{"num_key_value_heads": 4, "head_dim": 64, "intermediate_size": 1024, "bias": "all", "tie_word_embeddings": true, "parallel_block": true, "max_grad_norm": 0.5, "final_lr_fraction": 0.0, "max_seq_len": 384, "train_tokens": 340000000, "dataset": "wikipedia_en"}
Each number is 500 + 50 x the weight over its row's rms, rounded and kept within 0 to 999. Layers, rows and columns count from 0. Numbers have three digits each. The size before them is the row's rms in percent of the matrix's.

# q: layer 3 attention query, 256x256, rms 0.0904, rows 161-196, columns 64-127
# k: layer 3 attention key, 256x256, rms 0.0817, rows 161-196, columns 64-127
# v: layer 3 attention value, 256x256, rms 0.0719, rows 128-191, columns 64-127
# o: layer 3 attention output (transposed), 256x256, rms 0.0756, rows 128-191, columns 64-127
q161 116:517521463468429518422503483581463534518400431563442435466444523552447504597560456476481519407553518470478557438564393399517578504510454503504436526539486467540477493521567524520449447568384428
k161 117:505487521483545453501470481530433560520551442491546442509548452517596496464572616524488519553401410433451478529461455462536570523563514523457463559500502550543585474486514478562488470500586551
q162 136:523460529482590581560392512387582501544564605560484567450518560458471552486531507540464459521442545579498461521482597579412478487448508517503543426580584525492485473544451468508527496486529480
k162 124:508501528525558530535556444470465481423460510549550530474517464514546519552476457442465366528480589490535550361479488510474508488531478522485629582470520478527485535461537432527523543425584493
q163 153:445522486537676570582474532451642518473557556507470559504480490474466518428492463555500473466519600519540433467529594565390480527415556422449567514541553488447531531476418507507516521456401474
k163 104:527421550574556471450525514414461471481515470499494522506504531626586464488496446489476491557473484513474508466498407470501493464539476428506461501500453555518487567560429454457553449423506555
q164 105:493590504428542505456493486528522514577465503591499530401413511537456416508521477510472528462493603496555496477486426376466524517498548420367423512440521439554504547533551538439450508566407479
k164 134:467542479449495519506500530477435454484508444422460462511444605472445462556569513431521496587469492486532460459424504503562541517629520557503483466503480476562457600421452451548500387480421493
q165 122:433482506503575500534426526512589474516565571587564449450484484488517523490464525580488478467500535551547378434487510538504423414386646515463526413514513479506531425481427472514533600445501470
k165 096:418493615519559535458487465419451473430569599454463555501520555553518452515530447450491503515482509479446488447503504582476423495525456491455531413468461546336375551495437500498550555455525500
q166 120:507586511565440506499491502445476440474483467572533468405492496507446442441459505550475435509524516577523557410516469577465528548464513520554459486376496414484468532599541509573506549503527403
k166 106:523454460386433465584436613470526428453586545481592435446559417561518521499495478448504472518620562521520389482386457445436471432425496528490553508521474500529522488535446417565502478401507503
q167 098:526538598508518505516551460491568463551495490482511497534375521588516561402542528567559515499498531539474506467523466580448457463539467429506630572440521570518459549493524504484463464478584510
k167 096:489547429514440449553509552537555557558493434559494600467506412489532479462470515515601440537486372595613536513573512499508502452466506520465519512474453459563550463498459514455448479579494456
q168 098:511504549474490497632517449585565573527415521432511508541443486501466481525464500516553540435484477489596610492590560494511490485434450504421570627516605577533530518498531529422482442514489546
k168 112:525557430464480450513476630540486458565535394424452539521470494563471502447522487515464548489492497576558479671381480448526561459561504502444493441506482560535471478577514479529485401544389506
q169 097:519494559503452465507558485401396451518465475477514559563490502517521367522505443468552531506490491504487630588489491504478629580549350486469436620523479511570434511476498506447471386541459459
k169 096:536562475430382484497515536526506487412545405471709554568464475451445503580463462513439453487518539520440491589369549451490532423458615580437502470467512502567510506646457459541474480499433474
q170 102:434478481518479462524526513580561483453532571475492500469495522501524662553449550604498492474503396427528380452525566538488460497422580494564571487595578586466487524447471477515520543456585528
k170 106:556535482543501548494509444410537490469506497535516525489485458460596539450474479509500509464436504539527552451531505507511434414441526477542564470491627541516454476652473440474495491479479481
q171 108:555576476519513453452520505520429602508485495497444492470480497504493570560514506414536495448493523463618640533540525463467526540456561488447530511506504507444518508482463475471472490552418483
k171 084:514521535547475504555541560552506505599479422494480555586445543547475450589541547477489533510496526429473568615554503511568468538548499468531542545566528510475544502576606476521437421595427506
q172 093:535516465445462569503431517497520425452582451554506457467530525485458442517556507435502533503463568447445505671473387516565555487504466532525452551468500442505495495584556484459518454482524494
k172 115:458454560474517478390479478495549493541555601491442455436549485503430501509560513441551503501470554390362524474433516559532564555592476467477437512469413465508519514447537515497590551491563587
q173 084:523526506476476620420425540515542466456524449537429405640414500451503473519555494501445540499501531443470475593464418558560500542477463554473501529513485446514576444549500455535510520533538510
k173 075:516470521472455551474479411526457490494464600465506505474506521524544517612526512454511505520513491442442554480589488515500582514525586488558471449481449506592536493506440520527573542373536469
q174 110:479529465522638434525586556508404544530579469490453452460444489546519583512455523486457496457478415434500452445509603447449342562533583452472471533523512538524513483377477528528470597511527565
k174 094:511521466514466502521499518498554459609580487515518496598478477402449435562475551530476493458471457564537521482384525547460402513457490506522557485572571531499498470565494363551434543541484435
q175 099:523575467469464453561503427562525562508494520447364495454534501520516485451461462431525501490473596484568607543521533469482461550515473455489505525541596523412461538470518514389393494544419480
k175 079:481622476468494436466493562590447477551579413563570520635466540417505470460458476477535462451527533518499553532450511529539447491493498578412514536464469525466450499568537500512368440512374427
q176 089:603549463429452526415477416508469549560429490504452436501493531447420449536480579559497548569379513469424493595488474450520486451505453513533514535585497501503423550472522429446464493626483506
k176 113:527520574471569482445501530497465517521490482568399418573468569365530504534559642534509445524457558430625543458496465559549556542528525473489529511530431495485603495579577459504465526567571474
q177 079:569519544520508511462579421437381560544528408507484527610492493475549391498465490396562538469467566399573447538499476462449519569533529526595440552476463563434514617496482457522547458587458474
k177 111:404580442535538461528450518411449501617557458472524553466478548528533421500492488535428485524472541502441522497586518402436445558553413472494588540462458505460514507469554411462486427610498480
q178 079:463479559509402517395413569487551560466554485511505444489459455448521532582570539573513482541521406511411490550491581466558482489493514462466426455510497541417512465487511489465482478496625555
k178 117:491607527519466528487545443497461451579520460548474476540498641468615435501464469495384516433527630557490563503620608574488467520588517526488566523492454495465494437541413491467436529475488418
q179 080:450592461499573504441510504513472552549507449562508501506565455493437511515496450480562456521581503333586459409473546558587414446526532498470486464511456480540519467485487531470431567515455505
k179 102:559484535548421461565448424574445501493422560552539485595619426536547545474503524448397451510601464594475569445560546500440502429509445534491494496512505510616425381494490562429453556516459540
q180 084:437434459505462481539577462491508504566484464506499512444505557497505485560478434482630445573470562463423493534565413573450503501533509402483438493482427511484463490476501478506501473558510492
k180 094:466524514485524438532537506465554466582526474477369512467578487482518450419482465486487524503482609460555546549476409431508505455550497479490519457502513507410531619455453521522460475453549509
q181 078:564424562496496504486445431447444458434523429502550427514463466468535407519513555493495557469558491354477492526473523487456501625479497519563506468515583564452434571482488441432528437514515520
k181 109:478541558441461483520499472436464536449368464435410459470476507548557445513445631539522473525495527413561477442495502465467530505496509524555590437462470525442550551516539510540471587594492467
q182 075:547583449591433510499483511530565514541526480531527481553485548426523556498479592419563497438470367531457472552516546495510451399562473444510502551530406525608529518489529476568475477561490499
k182 107:561400542614551412455491451562485463502519436567536414534483473477620569518518526470470485543397562467419571576464465487425495545449471371597454669453456462479565506488552526465482571592568495
q183 089:562400452572332447574447442511461546482506469465552554543478426501475456407456577474558489493515434511489519392499565485521412448455443509551471480526516572415450498465519560494428497461543464
k183 085:464499497454524477454433474483477533455492463500519534477469531564496516519490484476527520489450524476566404517419518565549468534520441494438591472427446539501442506626578541490458554500513555
q184 077:506561578485564557569458531432467470453419472497439477549417456579438505489612446580443454483466422505538411526512445436553525522536542577369605491576471498428592494486480567543502589553438449
k184 096:544425478476560536588590528592495493389512450476563434473454474468391456575436520521493477565558381551486474563559503425480490525491498534536510464488515480606466502501407576494533560517505468
q185 102:498544578458505488422388573537512502519482593524488453506512493452467545527375524539458498452509462560510490490476545523491407502415524564511513480505564570501505576518476423484497561415537494
k185 089:541490599587543584391495495511519514488549453506587497486452508554473607515533535597409476517441590575508497501367436461509505497510542523424542539538457455508596531484522498569540467472507453
q186 090:523534463511502489470491484529362496520520481516485452557573466457515488457420504526531468495559623481495556562434516507456483494502550508466349496454430570499466505594516558493455509568484449
k186 086:574484528501475465379394608568477485535561435478571517501483492511398462536495470526389444516524520518456508571518536530519515475486492467505570553423438453466606558622515495490595633522472438
q187 076:527491449466505562573498541468546503543465509608483440498383462459540463447588609476466421453484463534494451392502458533591423503475490503494542500549532508535536469391583558566484524576507506
k187 102:493447471480571422542414474492455444495420564418517447525484526400504506427483552520494561536510586487511563483524515439507567464496492602489492503541473520467553482445489477469442469473398492
q188 088:489538517566507541534450518468560434497439575500479543497522459521592542521566511329468447514468579507525486498451439611437447532542505466562494508450607486562489558488546487504459527496501405
k188 098:483526495428551481605508535435503456458502512398465547489484460566506521441414437464507505398534442522438506592522602412500473482490492513532530564494453470479347481515444613437510523515538449
q189 083:489494477462470474470566428472416498502563539457466491549584428486628490444519584480642592543531575452451476565459482433558557493553495532429421493485477488523524436481457441511485407599484482
k189 112:545415489524542419496590528437449455464519431529452505528528495484491478500470458519441560537484490453505511525530545523535525522549482453529545543524534600477468400460455487522495497544541550
q190 078:526454581553421523495548563574548503537506582575524497517508516492436490504480562467501409430555547599537486440487530525584446590485496559515540536372474505485472581553540473545507490412617397
k190 091:548496546512531512515534531533481472402474599568451532400534413479608611545482479498483479482447421540557498507635428537496559512413488501464421506427412406536646522522538521536603540501561522
q191 074:527489492511483473391441527403470539546531506451450537597503520540520564523466478501457492490498499498466514447550618521407481626486466440505517488462518560470485501541514364503536445566607629
k191 081:438546521486449499425512502435493482557549533448506466519415508555564513508476496487416564443459571522528451605540608499468570434611514498545597529467477441543486518489586527478400468502554433
v128 086:465495585567558473400602492492474505498496482543471676518466476396523565545497585455467453476561434536534485468505534430414425508531436506460513549462499538525414571561493487498512473502477431
o128 083:538508533444429547521486488593461509559457503514549478497547528522451461373443484669633564601520480560399522499482476540629543409479403516477430511518493489571503504540582560468491482489543537
v129 086:448472471490530477457552542470517474506569504517485435550510522571543507450479417458505489467496494476480490511544483486441555470560504523446343519512352458548465585505512519464508485474448605
o129 088:436598547469486476449485396541476524489542461575521491459545481484495640495466642564480553484577440416472444493452572461581439460539471517488588463446539501587509541455553517527481470453468477
v130 091:472576504401524461445445579481443489495560510465509468449483545486520427461490586465474471453508507472457471604410479520428506448498582484511417453496476513508475540497415506539505464498553536
o130 101:445555561518422410489457446509535520497429520496522474534450544516487530485521460531438492500452550455445410500488493450492544533484481499580528570442512577548493443364485521513441524516496505
v131 086:493491561563531508492567479508458506490510517495522491489503459505442424468513506441457512495557521445394505484526512415544471507471385526491531470499510484500430578488493505550477545473550486
o131 081:449526501447594561519523426508580552507461566604465483510443526590423508499511463544656478500482549582431484465581431623426480468531438586498557428523561475483495480461480502487552504502482522
v132 091:546464469523475488493497486528529505506453469580517544585541513461487394546499450649554479499537477513408524472403541508571504456532460653575493457515549524513458430496393475504507508474397504
o132 084:500639596490474451470605484449484491504551538439577523462602562513555458456430548473554503497527479488604588512491417453519574478527480518458439520518356526480555556737567638484453465489542488
v133 095:516532435533509514441492532480438458491552531465453502560534550455598426525497579449479513438463459478560446604503467502440474501516438534502389528484504510465414567493479523563501510509414449
o133 092:502400514542480605604532437545501665488455539552602495538479529522407554452529474563584591515513469563456563503480485420537588499497415533423480527496490418516515507533449565539488401461490510
v134 089:545497439502525492509572549535522516473433461551504440449428457466489528567427656490404453476518614523502532458524599478533505559499437613516490506608422536536563443464583550516487506529418616
o134 088:545499493500516539572497403455474514525450462544489513458520481492462513529528409492463501519559513414451565446534458507430506552580536498604561454425472462451408493551539540556454526474564493
v135 090:569491395492604532451508550520436461517524493583477413527474463543560467523567574508478497477430469405485496500431547574473403532499434488558551490413460503527633540517493548374468531490494521
o135 089:618431525467464429537517512493454544459633549593536551458487476440474508555410514429424538398515554479494423499545536553458503495588472524507541555519487384451478458450532508540448515473519438
v136 084:476500552485463513498484510486484496565474537551488446489557466493510614465516546449562502436454463437555548476485471520520502474539551556537392387505351518519513348471367421506497450485497453
o136 084:501541490477546420446554513474465525482545488473519497502411589529492498572498469412467470593474502383542445508498532468391503429430522457539588564578510507475502498505495554576468580416495563
v137 088:489502467463420495466483592526517510498587508523531481435390420461542387427432466622547453567449506490475512458460515526410596537473538476663557496531571464544538475440498587585532494488503409
o137 085:392559476582521462472490506478510487509548534419507459406495512518480509540529567567532581497463497502582462453503508571396487485539494460437484486529459469572470462520536567544470543521378379
v138 084:464525507467475501573526516498464439373523517502475530507526600526442531559531492399489450500578508487507485355503437458498615519536520524536532565579456474513460441457472483517523493480479487
o138 084:439611479550549490562549483472515567688480523393491461425532600512485571417554525524584507544402440508559530496598578409506463475503461453552423489515468554495472515364486472570506481458510503
v139 088:481478597513478496538473544520550496469453488436440547465496531486397643555438434473569567482518468453574489460438434501461532570537554582507468491590460507519401443498495398448501453517469553
o139 088:581518447550488472508473627500482447560510493499518468478478525511634389561548586504531388602515532416557515491549532468478538435446483456522439489487478486518547515485507513547462546468429475
v140 098:476449441536433514499519514495410505515528521536472449422446497432558495507558533594562461481515514455477494398496506540514424439512465563631513466417489505532459494474440468497482521469590347
o140 098:449519494473515405607479505522466543462535579494604544490452531459426497566504475393511529472483456435537490553481537455499464552458538533441530507578506479459499550444437574595509480448454461
v141 092:489450484543459504560541422461531511559508450555517553510499471501458564483556509521551486539552493434446516594650552499552501487482539438396425472562475458490512514521510433476538537490485439
o141 096:457523495401593504459564509446538428487491598527462501519526514505481539504523518495498448508532420516473533458466449466506390439517568526539549511537565548525517535625597556414524555432518537
v142 083:449522550555484502497377465405454537522490497573515474568520509496605477631531479538474596479452506472537466447574482498466504508618540529482427528513413475510506516491505554486511550487612542
o142 083:462480417517518437469506570510599494541528540526469464464525457518354541485494468469450387480544443437493516425504551441578429517486446480442592487454545426519507523433480373543464571486489479
v143 081:525577455492479546461455488509523492437551531413534417473482549411560517448501439515447558573482359415469562497482535487566547393483545461545518510450459459436587546503428469554455557547567460
o143 081:579471518386558565525567409537549479460605545554463558479433473537444524508490531489411418470508561511506436516478482483400536588434539475476528477529466572558503466473523455444709446544515586
v144 089:529487553486484532543469421506528541459527512496477439436511529426547428532454484499503490486468492541483469471429481481566396488514421579485515495516512475402530527484512518469468499474492436
o144 091:545526499447476545511544550573441557485460529519478481513455525553517460567441527460486457478493545448504520595555489566464554537533485540448506520481556464527507519468467464569512481561534492
v145 083:484489406537467506528488595568392486497534522549538402472432436557558443521493409500497501529436509490445508439461476454599474499470546535508436461497564487536476576537428617535550496496578528
o145 084:449491519515531428534383581444542442507575541575493586446528476539503527525479471475533476447540499595514493453497499446515506549493476529432502506541575517506480456541491443518497530516412419
v146 087:408462434556495529479504491436495512521448490480527478439495421359550554661463463476481620483464610482431486489486471494518515492613483537587535529572446460499444490518530518487515412466523520
o146 086:440577592556517478519431589477438506552633562449523481542454501571452525505541443522474512500520440429492483457500562478513478459492479555411530506475534504514503472561515475532486569512507482
v147 097:436528565408449493501487440484564518514438495451508466419534458541520531465435437454525467422530533505599467447472541509531525502518536483482559447555405527531428483467488477511526514494606557
o147 101:560528557546532438414406556633482519562465480466469500486483507530596478540482557456472359515504568420549490511560548444437586511472515469525502515463495532470474431467493491536414563489462500
v148 080:523574593448394512506535456585476449587563521483535508504515465589512508419474499527523436446447607482480437555555567549551445441432557405474463504548557498455556448468459460479528521512613529
o148 081:454439463509527538492420482591533572477426504527399486517533458540514444570502501447545505520466543483521447522457416533520555521463512512521545470472526493477481517641519560516522560484500486
v149 082:495561425515498495521555492478438421500535479559480565423418564447493424546469564544478512393400520408457438565381515529522474469498432444484422511474478522463455548525544362475495475544522461
o149 082:445484543411507557501482441520506590572517450511441441553493532451454403433545504446495502539514533517546502487499486446471547445519507511513530514454545417500575523521512534512521513499591448
v150 077:542430481475508453505533414454515565526466470552517542531541510454539572571468478551521520546481404459467531517548489461551478471504454514395529550566580491435459553494571424565523566424426519
o150 079:455537500595572535442523488535530419479455578422443505528496537565517489499408550506478416394495468544537502582505544470561506514506548485466426513480483468493510525501501469523609409468509487
v151 093:515502459445435471479484459531537464564442553451548493483495477526499460596528578581524420494597397496480515441462492511524598532490553499584538501466546525488491474495500429517485536517572442
o151 095:517532504481489476563474491492495507543452526537524495493430521533488542432399419450564553537445566489416522444539481508524466553474332483491427526545482507437548526574429587471531443557511492
v152 091:449520369475566444436507486523522424541529519525497564534547512452468471429453461577513468527498469465540524534464570569535509496414464469546430486416462516470416525503432432579516537479421468
o152 088:427449542523445510511534451597456584499458505460564480461457543468498512465522492518565543512470565539531500534525441441506428515495531487480473561482485477575563534550524565470534465428514497
v153 084:503525561478457474501563556600559495452467505558435535639514532477463468563529486525462466542469495492369499476536476579492470454515471471544441461485463485468496485516473444528548633484523471
o153 084:476593431531612516476531417475483543650513548488444508501548490512480463502436467482557552445421503593467479498520513529616534464460407588471474547540484457488466557533517504464546524476527412
v154 090:528550567555494528487532440445543467460519491517516446486572449627479527482506476471500484474499406441463499581595525450505561463507487415455550513519454465488453440485561465480483515563418509
o154 086:535478516446477480420445454501448528473524447511419464438474447483552526460426511531559529549558573542478519538554476530515535545491407489455432481502518512526491404333458479472531506539512524
v155 091:573516526412548518499537504476602526402397489432502399600483571501542524489482409503460517497545421609370514499533521476365518518480514485501595560477435496446594524506526485483481467482414534
o155 093:510470499491465532524573548505446403509535502437420467476476518531507550494459511531583489441559553489483517515519458593486524556480484461521468330521582456557524441418448369459482489487504504
v156 088:496512458452484500506450488534467520384549502467560539533517551409441511500584309438504451496561516557423563472512477458524482502490522481517589527475478423498641488539511453531493497448464504
o156 087:463519547514524590523529508449405389465614554440433507466470465462570566520459524492439409450456479496552482535597571509471411536533571477573476497476493600568530526394458479481606533512498546
v157 079:448591473462571516516430687519449507459491506473440477417517563535423534569520578467428564552496626534552524515397447568493564539514511521514559527430436531500441518476448611571486417492548524
o157 077:652504445563448478497477525524661553519407429491556507548427614479438447504569436468455519480439519515491384438513519486554547555562505512436550536465467440435400490393562439450495513480510525
v158 101:577419401629505522522551481420503528514544477546466524560546551455477452446516508581489478586482454610636530568484509517584404528483514453494456493418550530467519603547537488472474482492483413
o158 105:503375444449468506588517503484539389394506417595536527495500518384478458522457462482487563412438459532465582534469490504535447495555551509518541488494463410488498575689498504470518393576488457
v159 082:495469404541552505421537450518413565457476461513458701469517507517425509507470514528463551510515544600469473579560512462439518469546457474480658540442580465509589476520538556493462397510442526
o159 082:476538511459413548517538514466457470480533520381555463535522511477512504374516500493561499470416394548527475564417467515609415478442527470519485409525576485511467543491574458486508507634515538
v160 083:554533433543587476492513512522467515498509490437603534562565495439581469478518510552569439534527529618532552530475532404431437489507501423459597582396613493464589607556555468496482477479457497
o160 082:458468375508458612477517497501595470529480458461455475497556537562455548395500489539518470495499529564445574459496481547548481454572457459513455493453466387522520453612561479529488541545479489
v161 079:501529596472333497463522505388502502532575535404477550455559509597479528469472556520560478535455419418576461565541488497429519441540554418526468515488365454555408528548423521484499528551509419
o161 076:516549434498469455562511520600559518506513513535524500508570446549473421476498541490521477540383487542555549468457469388490477420418415526482500484445562511573518493480470451502517426478553439
v162 088:451602501499465484551505474505580537445577462489445513426493529405626600421507458523590513404394434450582477447451434483519358458487529473355517537536582499552450624552533488540496457526376430
o162 086:477453436501543554432487467510415460512487448532513502544494497547508450469516557553434498563444510426550439494515552522396567437521617507557415394449431478543498504478499455589474517471489460
v163 089:438439317511484501556520492520521418538541475466473449410463526565534466487565591469395425510419533458426428506516518481552544502487472450587510469526509547561576474497471532509515520519525462
o163 086:364515559525538491433470472408469600512497573528557465507498525444512549502501522429462531416523452468499480517459433468498444479496647517453491522525446455530473489404536437512460443513515530
v164 084:439529513478584475501486468579529568473508476497512519471432498359430392467466600524556536448482483503640416482489505430481458487530517515504611446556538513590462545490462509493493533511474558
o164 080:468487563475552493455533526474505458506560395600479527462517462531462619454533433551481476591513573488472507549537487457433476494517583478545571526481421549461455539443561567580485589505489502
v165 082:472534599430438521508496396502495471528491536514482522480429529482563518510528445395486458406550549517464555459526513471444541586543538439537402523483472511455550471553444475535572482507507402
o165 083:532553451483503562509529510529459574558474559454451461490580490533506554407509525561513541513493457440498523447594522526498594402450480494502543527524516581499462513552445546502471500315426539
v166 088:515496483458460488455369507420602459524468509491462501468550509520474462470392483441471597480547426521498526581473571395441548452521465519605543466429563482507570395513516472522509506493450532
o166 088:471504609594486458472529525569537564422571495345476480444545457550570446451476474480502467411622523530508527552452530535486508541448502484461458583421517577444503478570478485548471456450454510
v167 087:472480538476582494494505430457451523532466487423522506430471470457461590396402537427581484534432466538490567619500494475447485459450478467510458486506565505534462515508577424477511498507538534
o167 085:481514524475399563426537569558491579528493449433482533533501492492485468526505502525457471544489453567501502552477482463550473391467526557430448514505509479511621461641558489473519538493448516
v168 093:490509470421352483461439405513546478515470564423485447456487489506476454533540662504551548434491375455464498543537510521439565425400482551536504438436563535496468432488496507554481513513527537
o168 095:495541513464575544519464540465523569472450570495472513499409517509587507511493509440493387500559528496532507481496458464438447497428441484506439464504517575439570456391413500493551550613535450
v169 089:538519574461465499515383589504590482426496525517477481465473537553523486541519392424554506500539430527450494461446406503510472539530611484459463465562490517460600462478426555489487532544510527
o169 090:519506457577512499451480512405466460535534571455418552441508497492598420509464512458471488519539457425501401483493630585458526575482467472458414519446470507515442438436410418499544500503474565
v170 083:469560433523399503502425605431476424447603536474530478546494529602492432520497459543495492498575443402448519570486502455445507468512537462543412462512485528490560435463491571537476496527578549
o170 084:441534529469515457466402465509535425533467540490484515398441498503492512479458547501518525568524465522500515484463497529506561570493391398472472581512497576520580439294436495602505496526468447
v171 082:418480382485577512488519451517469441555519507522500509430559516501539480521526524465384503489505528540470498540499503542382583552493541480564423468514520521540475507506541420523494456539511518
o171 081:486510554431435516523442497498539529453454486523473458554543505486538556473489438482546592459521553485479570429529483561576480478453461479545588478526393501499503488518420505437466456540546492
v172 091:588465466456507484387504520526478546483559517423486519456462517507488491630440559493576513418602379604540527414460470529524519587530545564537544469457516547497489493507497427486487531540494490
o172 089:569536579440496567534533507477543505457460560556455560501566505420537539515466529442526484508476425465440530478537549522436618553453385485528541534516489565504548489486409619562489473571549508
v173 094:551438480480604484500559551490443541507612495539510509511571537474534443506509483555520532483454521470425449560534496559485467443430445502541485526490558501491440433460529540512479586447511444
o173 092:556585524507487483484515487381495479428492581501557525492456526482508448542399471501450500448487506494517481460501405488433448402543537544506503506466471514535595514529593532398569462610481438
v174 088:475444450517456533498591524633589462503514529525530539432455415411507431466497541554505467539539456472442470584504475579501459529479401553521428492478478503500512461455549600529475540480507542
o174 085:553535482415527572496539443574443476517544448620503506489462513519514436464448542459584614482634557450417527490522469526487478560488526474570520426457439523510567556487553633477521468546431417
v175 083:535504529560492508570492588528546517514426511507422501502396558593440483551509526423455380535552487494560515545458494365491488473549522498565506601469485558471586418523427421478501552474568522
o175 084:534462532543527410551469406485480398503504436412546544442497592495534485433473480481397522462361473567444483473537520506531412501488484438491503598485545530541415555442513482521533390421405543
v176 091:551480399508604438380536580512525497467551516519454568486546481387450449491502533465486464499596501443506487506551490522515476490483444454540625543493455491518494674546435396487505487526519448
o176 090:499461522478484623541532492474545497606477433557517484527527450484497566510541440476535563520441496620440548518454526439486419465558534549535491441436485391497493513575552515474503426470450453
v177 090:525555405464475436514459530515443517436518524503474528521581478397502473465514481393450477398502548500498558586543539513398492541431427475403548497479483513538518576474539542606485510473509529
o177 091:450490496500572542435539502490605446512481503547564499609408464466565443482437488497459418443504530572485491487473551471456465493521622469509455418495536476491540475329443448417551502486430513
v178 089:504566560506505513442492475489447501555544516462505482416504466566519451466560639416496539471566499448522497501527520525572623510480524525552564492464500525488477384464495520493467474559457492
o178 092:522529518456514534496472499491548576523488509463515494479436500494512509473504507482573575575481588527409517492546488503496455581509417498477475516520461548457535521375485449431522483510551524
v179 091:564540538550592541445543528520554529457476484529485448517516509573562436509567423499455479461514591518620452539524512614495385506464505600483528434458418490504511532522563457446496524461533462
o179 090:585412514541520529572505494545494535576460521505493575525462414514500503474446539485511544481472495445449565493541570442421472512586504492592587472577524429392527461540483583510503489543476437
v180 084:522459392555427536459484404490529594598458530479494493452427436429600518489480487500604555461570421487575500583488515549499482548471503550521519453493574500515513491497531582569474526496502510
o180 089:506507494463584503490485616474543485431554518495439562449466494506435523528469520472505432513522520469527450433521567550341436538508560464446462444510540513449449542584411574444565588486518457
v181 082:489493520507449484452450483489593525445464531550418489568391507444539505557529422536501514578484439463553591486500505418548407443504496644437527471419485510489488436494556512512445429486574568
o181 078:587493591379553501466515517542496480445483486447609570468507434473471415395504537536479487478551473454540534528499587491481532482483519426421414539553518589565567492477468539511606555546449488
v182 094:470498476534378498519422432499541455554401518472487451607400562465505595454497495456373458497533546506535522393444488493584433544506488570518416513575539468514501548529512455528488467484489491
o182 091:496528616433536522592579511563449508538465484548549485538485461473496496472515492519547445500511503494469498548493593401522540477583640490502543467543512462446470587648459493512494504428477496
v183 083:552497567532536476479409451476458602453498487469529638502526574517597564411503392513525443535446515597471519549514524498472549498475546394325631491483548517513561535505558518567514533489489587
o183 085:452569486457503517364569540563532440497379532494541480559544368574486489546432480544427469421430477545518509554459531572576589532551550522507469458447520494472550462439523423498563493508503558
v184 082:488449423511473460480453453448521565538554477489539508505461546571462490445540445604580582499520461506643512488566454396382577553493491507521526477448470491554538510445545608578499543502509458
o184 080:423554482514509426490502529440509466506459489465565514501469491485424601514476508542495442491464402426483486448471538515437415525552563371510536438481561452450516470438456504492481567494485449
v185 084:464495566444463503640459469449576530487395499435577455524507535483442610535421528474545516473554472496582555510533492466528493507569516587497414520596544508510483390447503602471493495476535603
o185 081:575560450538491439468561599598518442572566502461462492461469502492627486531503519473410509572546503469493454514432566429490510497471547469498415492443475599488470513454448443520456555425459499
v186 092:460508537567476480578478406564478477478506465527591563432516488553470564561481585643603487507560546478519459521448450500572460522473457429463435567607628487497550537449525419523489482454556467
o186 090:400436442516506552500460509472560523567471484502503485575425538460499505486490488522558484543403484534507424411486528463527577518519583488603496457522451405490520528532494433499510622541506520
v187 085:488410532598558510489542552397487577539504476598480527540444446608512466366514543480400570560485485504569457605471484515392465567515479503506494494569441502510497491476623591485512475471571525
o187 086:579492478458451454547395527537507501479465451454617491543491452520499512515455575544567525491489450590481559450447561511548491421534441509480550488524516456500484493486452455487479470670515488
v188 093:491547516494551484431486367525470518476564455409517528524554568538533633453474559476571499484420483537506479621467503534415582579513482516495412446418480466533477582477525551485468524546432449
o188 091:514440571410425551408636463502480564496404518506500512498482524450423492522489552526470547496412533480412462545513537564489445599464428530511584578556509501497508422376555485480483506483570528
v189 082:486496520448472491505479508510499479474519479474492506612484481540457511504625545497515449541539454464523481512540456446609537567498527552527539472595499492514487453531489548398504463513492486
o189 082:499544652516537499425442475481514463546433492519563477486489528365512509486433493494619547526421541514389540487565490504588490558559422429519510587522423489445498542421517395555421437604628465
v190 089:519503498547569488518489339452499570486585432392522533478487519487376588463497616395557432524557509418456563536406503529573428484550444581412544569483484549473538495526462501498478555476549476
o190 089:511488539473418542482478510478563488561460581511483545532444606487451457515478544471501458479442499474566483490606436567472461628564537474597526463515472441528507496502498451502591493492569513
v191 085:453482542471504492553452465459531450520556529512467486541555523567439484451597589468498507528469423509521440514570504601549466528428478482466525475573463502530389527449461538498488513531526445
o191 085:547434488444451492523509610509549645448387454611530444519487514424516548529493526519520539471529535570586527528465476461482438514490560535510482535468461394464498583518455415455449416495568517
q192 061:495470542450588506413486544441439501412456472505498459447421502484504544505446550589404461509499556518501428484538512512545519512511578571513463457609488498583486437487517520488497477518460560
k192 063:481498506572482415492557511565545584491458444470460486429508503420388567487593480544556446525465435455471476507444485438509519466480476554516468543501374457617522464515543484545539427547522512
q193 090:441559551495468517566510449480562510507542509483512562574442532523543495530523384481564556561508599357551472446546452513506470545493477476516490575421536465388484574535521495472423483552565538
k193 055:375442493504490500542434469380478527443527526468534453597561580500548539480522471444542509532493514519499479464471491494494539501532615497455469432629633551467457532449451454422541499426527509
q194 121:471566537490438506539548413458562519537530526506503572587496577521511479531478420485591572604525499434535416463563498562470483522571452444473502470453565513358529479481536440459476460491523513
k194 065:452539426533530521503526565378464468466521612482443504459452525476505479487461487410499580540498502483558494456574490574469518514535556472510464459595580460446445576423417448440508429474529463
q195 066:470496560488471469448486452556557550513540532512511539577487565403547416462580403509524475490477551494564530424492539452584473502517406528496425545488509504493540438565536459528443519593497555
k195 056:632561575564468501510510469504544542530396421564586469559462555532519463519508548517521405460462431561527542515554569488506481514530364462438464486416424562564554409534502478515473594596462481
q196 113:481539479504494533467474506428460508495431510471541467475557479548409554484481613496505551459504413541507502559531524504455572440506555488498545461548541482512511566411469501513557447446466457
k196 043:409524475511460516499431500466401547528574456446411451547491482554507537518520460620471527508525488538457586476423449472497473532494585555483553521457571437479498470491524531546527487521528536